Part of a small language model's weights.
Size: width 256, vocabulary 2048, 5.97M parameters.
Architecture: LayerNorm before each block, learned positions, no biases in attention or MLP, untied embeddings.
Each number is 128 + 24 x the weight over its row's rms, rounded and kept within 0 to 255. Layers, rows and columns count from 0. The size above them is the row's rms in percent of the matrix's.

# layer 4 MLP down (transposed), 512x256, rms 0.0848, rows 41-87, columns 96-127
size [102 119 108  99 116 102  90  97  95  88  90  87 102  95  98 105 112  87 102  97 101 105 101 110 102  94 105 100 100 105 106  97  95  93 108  98 101 100  96  98 104 107  89 109  93 108  98]
[[121 141  89 104 112 120 121 123 120 133  87 100 120  97 157 136 139 147  98 130 191 118  76 129 167 116 160 161 123 120 115 132]
 [121 128 151 106 123 132 114 111 152 125 124 144 152 120 119 126 130 115 131 108 116 152 136 127 115 111 143 133 115 134 155 144]
 [149  85  98  98 108 132 126 126 139 106 124 146 104 176 130 153 113 153 155 141  86 159 126 153 111 160 134 125  75 142 122 100]
 [ 99 106 130 146 104 198 132 103  88 126 139 151 128  99 138  75 151 126 135 123 158 136 135 119 120 122 110 135 138  93 162 122]
 [122 109 131 164 122 118 165 104 111 156 116 106 105 167 128 197 134 147 145 123  86  97 124 132 117 179 151 124 121 114 113 129]
 [ 98 111 117 113 141 108  68 107 135 127 134 108 146 141  86 163 109  70 107 140 129 127 110 189 154 186 160 125 131 131 136 149]
 [147 111 153  93 158 101 150  99 113 107  91 138 109 149 136 141  95 166 131 153 133 103 101 129 111 123 116 174 105 146 131 141]
 [ 97 130 168 106 126 118 121 144 146 126 131 103 112 117 122 129 161 154 157 152 115 135 120 178 133 147 125 102 104 134  93 114]
 [113 123 136 112 137  74 124 103 107 186 177 145  86 144 177  99 149 150  80 131  86 145 105 115 108 116 122 116  83  97 121 175]
 [126 141  86 134 102 113 137 149 158 102  92 141 177 139 117 160 119 102  88 123 140 124 167 120 121 148 158 120 142 148 107 124]
 [102 119  85 183 134 139 157 108  92 130 128 118 125 121  90 115 145 124 126 144 144 113 134 131 151 135 107 103 101 144 106 101]
 [118  90 124 127 132 132  90 138 159 164 156 137 128 135 152 142  87 118 122  86 129 140 114  91 115 138 127 136 113  89  91 116]
 [154  94 131 101 153 119 163 135 169 145 135 128 131 104  75 114 167 175 141 120 116 127 125 129  93 128 154 158 146 104  88 142]
 [120 134 123 153 127 180 116 144 128 167 169 119  76 113 119 146 100  97 133 150 118 139 153 138 142 131 153 143 119 100 136 115]
 [134 131 145 130 144  81 129 168  84 118 119 144 128  96 128  64  98 151 102 150 131 125 110 142 122 107 133 180 123 152 121  77]
 [154 106 118  99 174 135  88 188 158 173 133 108 156  92 143 130 138 108 173 154 112 139 124 156 115  89 126 141 121 153 148 123]
 [129  79 132 101 123 134 128 158 143 133  87 159 100 126 154 139 175 148 138 125 122 126 155 130 123 123 184 136 141 129 165 139]
 [110 186  92 162 113 130 127 128 141 143  94 167 148 109 101 159 146  91 113 119 127 161 159  85 150 102 150 107 112 148 126 157]
 [128 158 150 121 107 121 110  96 154 135 132 127 127 133 146 129 143 122 101 135 102 155 120 112  94 121 134 147 149 114 128  92]
 [131 168  91 147  92 143 134 121 147 184 128 105 110 101 140 150 142 133 137  67 123 105  94 141 133 128 136 148 122 118 150 144]
 [102 137 120 128 155 160 147  48 100 177 108 185 146 103 154  89 121 128  92 115  90 109 130  95 120 123 123 154  85 169 125 152]
 [114 125 106 105  77 130 113 124 128 125 120 100 143 122 122 131 121 142 116 139 103 167 102  78 114  87 143 183 104 149  48 142]
 [121 142  95 169 144 138 141 100 100 154 115 128 127 111 148 146 140 168 125 138 127 142 135 160 130  91 143 151 149 123 139 136]
 [107 142 135 148 129 140 171 134 115 128 104 157 121 101 113 140 150 129 208 130 147 115 125 143 166 136 119 132 144 106 122 113]
 [110 155 125 182 114 152 147 131 119 114 154 116 132 127 171  97 155 105  99 129 152 147 122 140  90 100 150 153 162 152 153 144]
 [165  78 146 117 140 155 142 157 127 104 159 115 103  96 140 118 104 128 183 144  99 152 120 166 145 131 128 112 134 131 145 130]
 [126 100 144 128 114 124 141 113 148 131  62  90 130 143 131 165  96 162 114 154 122 106  86  98  93  95 124 123  87 124 119 148]
 [121 120  93 104 154 142 131 116 109 156 123 139 173 104 158 135 123 162 109  90 108 110  99 161 117 168 141 117 165 163 152 101]
 [119 120 101 150 104 142 123 106 150 139 145 119  98 181 177 100 133 144 143 133  78 148 126 152 128 163  90 138 147 176  92 160]
 [ 93 154  98 151 125 134 101 103 165 103 121 177 117 134 110 110 107  94  88 128 118 108  97  96 166 127 116  88  98 127 121 102]
 [121  95 147 115 180 139 117 180 137 120 112 113 131 151 120 103 137 125  93 164 119 161 140 136 128 140 135 133 119 147  99 146]
 [ 97 156 148 107 104  91 129  83 134 131 128 149 111  88  99 168  87 106 130 139 135 138 173 152 122 132 149 122 160 115 141 154]
 [116 108 156 118 148 150 109 115 129 129 111 105 105 114 114 107 128 156 100 103 115 147 151 150 175 104 107  94  85 129 110 120]
 [130  96 134 136 101 115 120 116 136 152 144 168 164 115 120 119  95 107 105 165 167 111 116 153 134 103  83 108 105 126 106 111]
 [131 139 134 128 141 109 100 169 122 118 134 140 150 158  90 164 107 154 130 171 104  91 103 162 162 141 132 111 147 114  98 138]
 [107 149 136 172 129 117  73 136 145 158 137 126 139 131 142 114 151 171 188 129 174 127 150 127 109 112 128 130 126 159 101 137]
 [130 114 129 145 118 112 151 114 135 120 134 117 138  99 116 224 111 131 141 116 137 133  99 160  74 131  94 110 130 124 147 127]
 [128 116 153 111 109 154  89 128  96 130 107 143 136 108 151  70 145 139 139 117  82 143 139 126  58 160 150 129 131 127 103 115]
 [140 115 141 114  79 142 110 139  94  88 130 109 144 108  99 133 132 123 138 142 153 111 123 139 180  92 144 163 147 120 140 116]
 [ 76 118 114 145 162 112  97 112 131 104  74 134  72 152 144 145 131 150 139 103 178 154 113  64 119  95 131 151 140 129 101 100]
 [120 109 110 148 169 116 146 146 140 117 139 126 140 163 117 128 112 121 117  92 151 119 121 108 162 140 147 104  88 147 109 129]
 [110 131 125  99 124 101 153 147 126  99  91 117 110 111 120 158 154  68 132 145  94 108 130 156  77 133 105 158 119 113 146  82]
 [105 161 109 130 134 120 162 147 108 131 129 150 174  86 117 148 160 159 131  82 111 143 147 174  91 108 155 141 121 156  81 124]
 [107 145 111 165 106 137 142 146 137 125  97 177 153 129 132 183 160 126 135 108 150 152 106 146 158  89 160 137 111 123 143 154]
 [ 91  85 124 106 138 113 151  91 142 111 100 155 143 105 151 174 170 158 147 127 126 120 133 149 120 122 113 110 149 142 103 171]
 [181 128  97 118 120 136 159 105  98 151 125 169 152 121 128 121 120 126 129  92 127 150 134 142 107 198 158 165 141 116 128 115]
 [157 100 119 127 142 153 116 126 145 130 166 143 128 109  91 170 115 141 110 118 128 103 132 122 162 149 104  69 140 139 124 105]]
# layer 4 MLP up, 512x256, rms 0.0881, rows 42-87, columns 96-127
size [114  99  96 122  96  86 109  93  97  98  93  94  92  93 105 101  93 104  96 101 100 104 118 108  95 110 109  95 103 106  90  92  96 107 104  97 105 103  97  94 107  96 110 106 102 103]
[[141 119 124 145 171 141 126 105 170 145  95 133  93 108 112 132 119 119 110  91 150 155 142 145 142 133 131 112 136 109 113 116]
 [148 109 141 112 142 130 124  83 153  95 142 108 127 159 109 153 140 121  90 129 122 133 115 130 131 133 130 145 127 108 167 104]
 [ 98 107 133 142  75 126 117 130 122 124  56 154 128 134 137 137 101 129 119 158  98 136 117 111 126 119  98 119 119  78 120  72]
 [159 130 101 151 149 136 129 129 127 121 144 126 106 111 114 128 117 154 138 130  94 133 160 126 101 112 139 118 104 142 142 142]
 [131 165 136 130 165 145  97 129 116 115 142 105  92 132 162 116 135 121 157 137 147 155 126 103 145 130 130 137 135 128 128 105]
 [111  84 113 118 128 115 128 116 114 134 152 180 125 115 151 114  88 111 143 114 126 132 126 153 133 161 166 133 101 109 146 101]
 [133  99 119 153 100 141 156 137 135 105 130 114 133 161 152 125 155 135 163 144 122 130 122 106 153 128 165 163 106  85  79 168]
 [145  97 117 105 142 115 144 120 100 122 126 107 164 108 126 119  90 134 101 124 150 160 164 130 112 147 102  99 141 121 155  77]
 [162 124 119 119 118 160 176 121 138 112 169 138 118 100 129 126 119 152 144 167 155 104  90  84 121 112 139 175 110  90 178 123]
 [ 92 111 112 158 117  99 127 115 133 146 126 103 138 161 125 107  89  88 130 106 144 135 136 124  97 147  81 112 123 114 114 128]
 [157  52 161  80 146 138 108 105  94 161  97 141 106 140 172 117 126 116  96  64  96 143 129 118 133 119 139 160 143 109 140 166]
 [174 137 162 101 126  73 129 195 117 171 120 117 114  81 130 123 112 134 104 142 115 125 173 148 154  84 160 175 123 190 136 175]
 [149 139 149 145 133 114 138 175 173 127 123 127 156 141 119 114 111 148  97 147 103 141  97 125  81 125 119 109 120 123  87 132]
 [115 167 144  99 134 118 134 131 127 124 145 125  99 139 140 134 112 144 150 128 158 133 159 105 165 157 150 122 143 130 154 128]
 [123 143 109 144 102 159  76 128 139 138 126 112 110 120 139 128 139 131 138 174 128 138 136 117 169 128  99 150 144 179  93 109]
 [ 79 110 136 116 123 129 168  99 115 109  80 117 128 123 130 134 121 130 123 175  88 137 139 112 124 112 170 117 100 136 112 132]
 [179 130 155 112 127  75 144  98 125 113 189  88 109 131  63 153 145 112 162 120 125 164 132 111 142 149 115 134 106  92 139 125]
 [134 136 136 113 165  90 130 202 176 125 141 150 159 109 156 110  94 138 126 116 107 116 128 140 138 110 134 129  74 136  96  72]
 [122 132  94 100 156 129 142  95 108 172 109 144 143 115 155 132 125 137 155 159 106  95 140 129 149 145 103 166 125 149 141 147]
 [196 131  77  90 113  96 197 113 146 140 145  87 130 121 143 109 110 181 127 114 113 129 135 123 123 113 136  99 115 125 151 130]
 [ 98  84 105 128 163 132 121 130 128 184 121  77 109 158  94 132 147 151 130 126 111 125 175  84  93 109 185 145 179 194 142 147]
 [ 74 122 121 114 171  74 109  96 133 115 130 149 158 121 156  86 115 112 134 153 129 172 108  87 150 182 138 133 148 140 149 133]
 [165 143 134 115 164 140 100 100 170 129 112 122 144 133 129 101 139 136 123 154  97 133 108 159 127 109  98 134 182 135 168 153]
 [123 154 144 114 137 109 144 159  97 117 120 142 106 145 105 168 147 122 120 126 140 158 107 115 118 163 136 122 111 123 101 134]
 [172 103 114 133 144 183  95 156 111 150 113 144  83 152  88 141 146 165 159 132 152 114 131 123  89 130 119 145 148  89 107 142]
 [100 160 124 114 106  97 137 169 120 122 140 168 107  91 116 121 145 126  87 130 115 128 128 150  73 121 134 117  69  98 113 142]
 [123 135 129 138 140 109 125 134  85 115 118 112 143 104 125 176 134 136 129 139  86 140 104 110 144 117 112 147  79 118 145 145]
 [102 120 116 131 127 183 164 124 116 104  85 134 160 131 113 134 127 150 164 134 141  93 130 144 142 116 143 118  72 119 126 114]
 [159  94 140 141 204  99  84 151 137 108 155 137 152 123 128 138 125 131  82 133 136 112 142 154 152 139 119 134 141 162  95 123]
 [ 92 152 144 106 151 118 133 139  70 135 132  99 137  86 134 125 120  96 106 153  81 130 110 155 125 107 164 108 137 140 119 131]
 [136  88 161 136  83 159 124 120 113 138 115 126 104  97 175 142 116 128 100 128 116 113  97 182 178 136 105 172  72 109 113 182]
 [107 155 129  98 137 183 131 157 169 110  92 150 133 131 144 143 172 145 114 123 132 115  89 118 177 183 131 166 158 107 116 129]
 [144 130 153 106 184 139 132 145 107 100 171 134 174 159 138 137 145 136 114 135 199 127 168 109 111 105 133 110 135 131 120 110]
 [111  98 100  94 112 125 159 103 135  93 175 102 115 134 132 157 139 143  91 117 110 136 118  67 121 165 143 123  95 141 134  97]
 [124 111 133 145 153 140 128 161 130 130  91 118  99 170 131 148  79 123 164 116 119 135 164 161 108 107 141 150 158 138 143 107]
 [134 116 109 147 144 103 160  93 139 100 190 149 140 130 118 177 107 137 140 117 157 107 143  94 127 138 131 110 130 153 163 143]
 [109 154 130 117 130  91 134 132 161 133 107 130 111 163 126 141 131 162 156 121 110 122 133 141 133 132  99 167 108 168 133  92]
 [145 135 106 132 122 105  95 190 123 144  91 129 144 107 160 136 133 106  90 138 142 118 150 115 101 119 133 139 166 106 139  50]
 [140 132 151  96 111 122  62 165 137  85 124 137 119 145 125 108 136 135 157 118 122  63 120 115 191 113 126 126 158  91 174 122]
 [111 102 135 155  94 104 110 157 129 132 161 118 122 102 138 135 154 155 132 131 138 102 137 157 119 150 179 165 137 106 129 154]
 [132 149 121 111 135  86 110 170 130 119 107 136 108 137 119 145 149 144 151 115 122 129 120 129 122 128 125 145 101 106 149  83]
 [154 140 196  94  78 135 186 134 132  84 143 144  97 149 137 143 105 127 109 151 165  90 142 103 109 117 123 120 116 108 154 108]
 [108 101 126  92 128  88 163  83  89 178 139 109 107 121 100 103 147 164 103 146 142  91 104 126 115 133 130 115 127 115 123  86]
 [124 117 102 159 132  89  99 217 147 109 155  98  85  81 174 133 134 158 169 132  96 105 126 123 111 136  90 110 132  98 114 135]
 [124 149 128 112 101 158 143 155 158 137 139 117 123 126 109 108 159 161 106  96 121 154 100  96 131 144 147 159 124 164 131 169]
 [126  97 147 113 101 115 105 156 104 136 121 144 108 143 156 121 116 123 147  97 101  91 108  87 142 140 118 154 112 127 167 109]]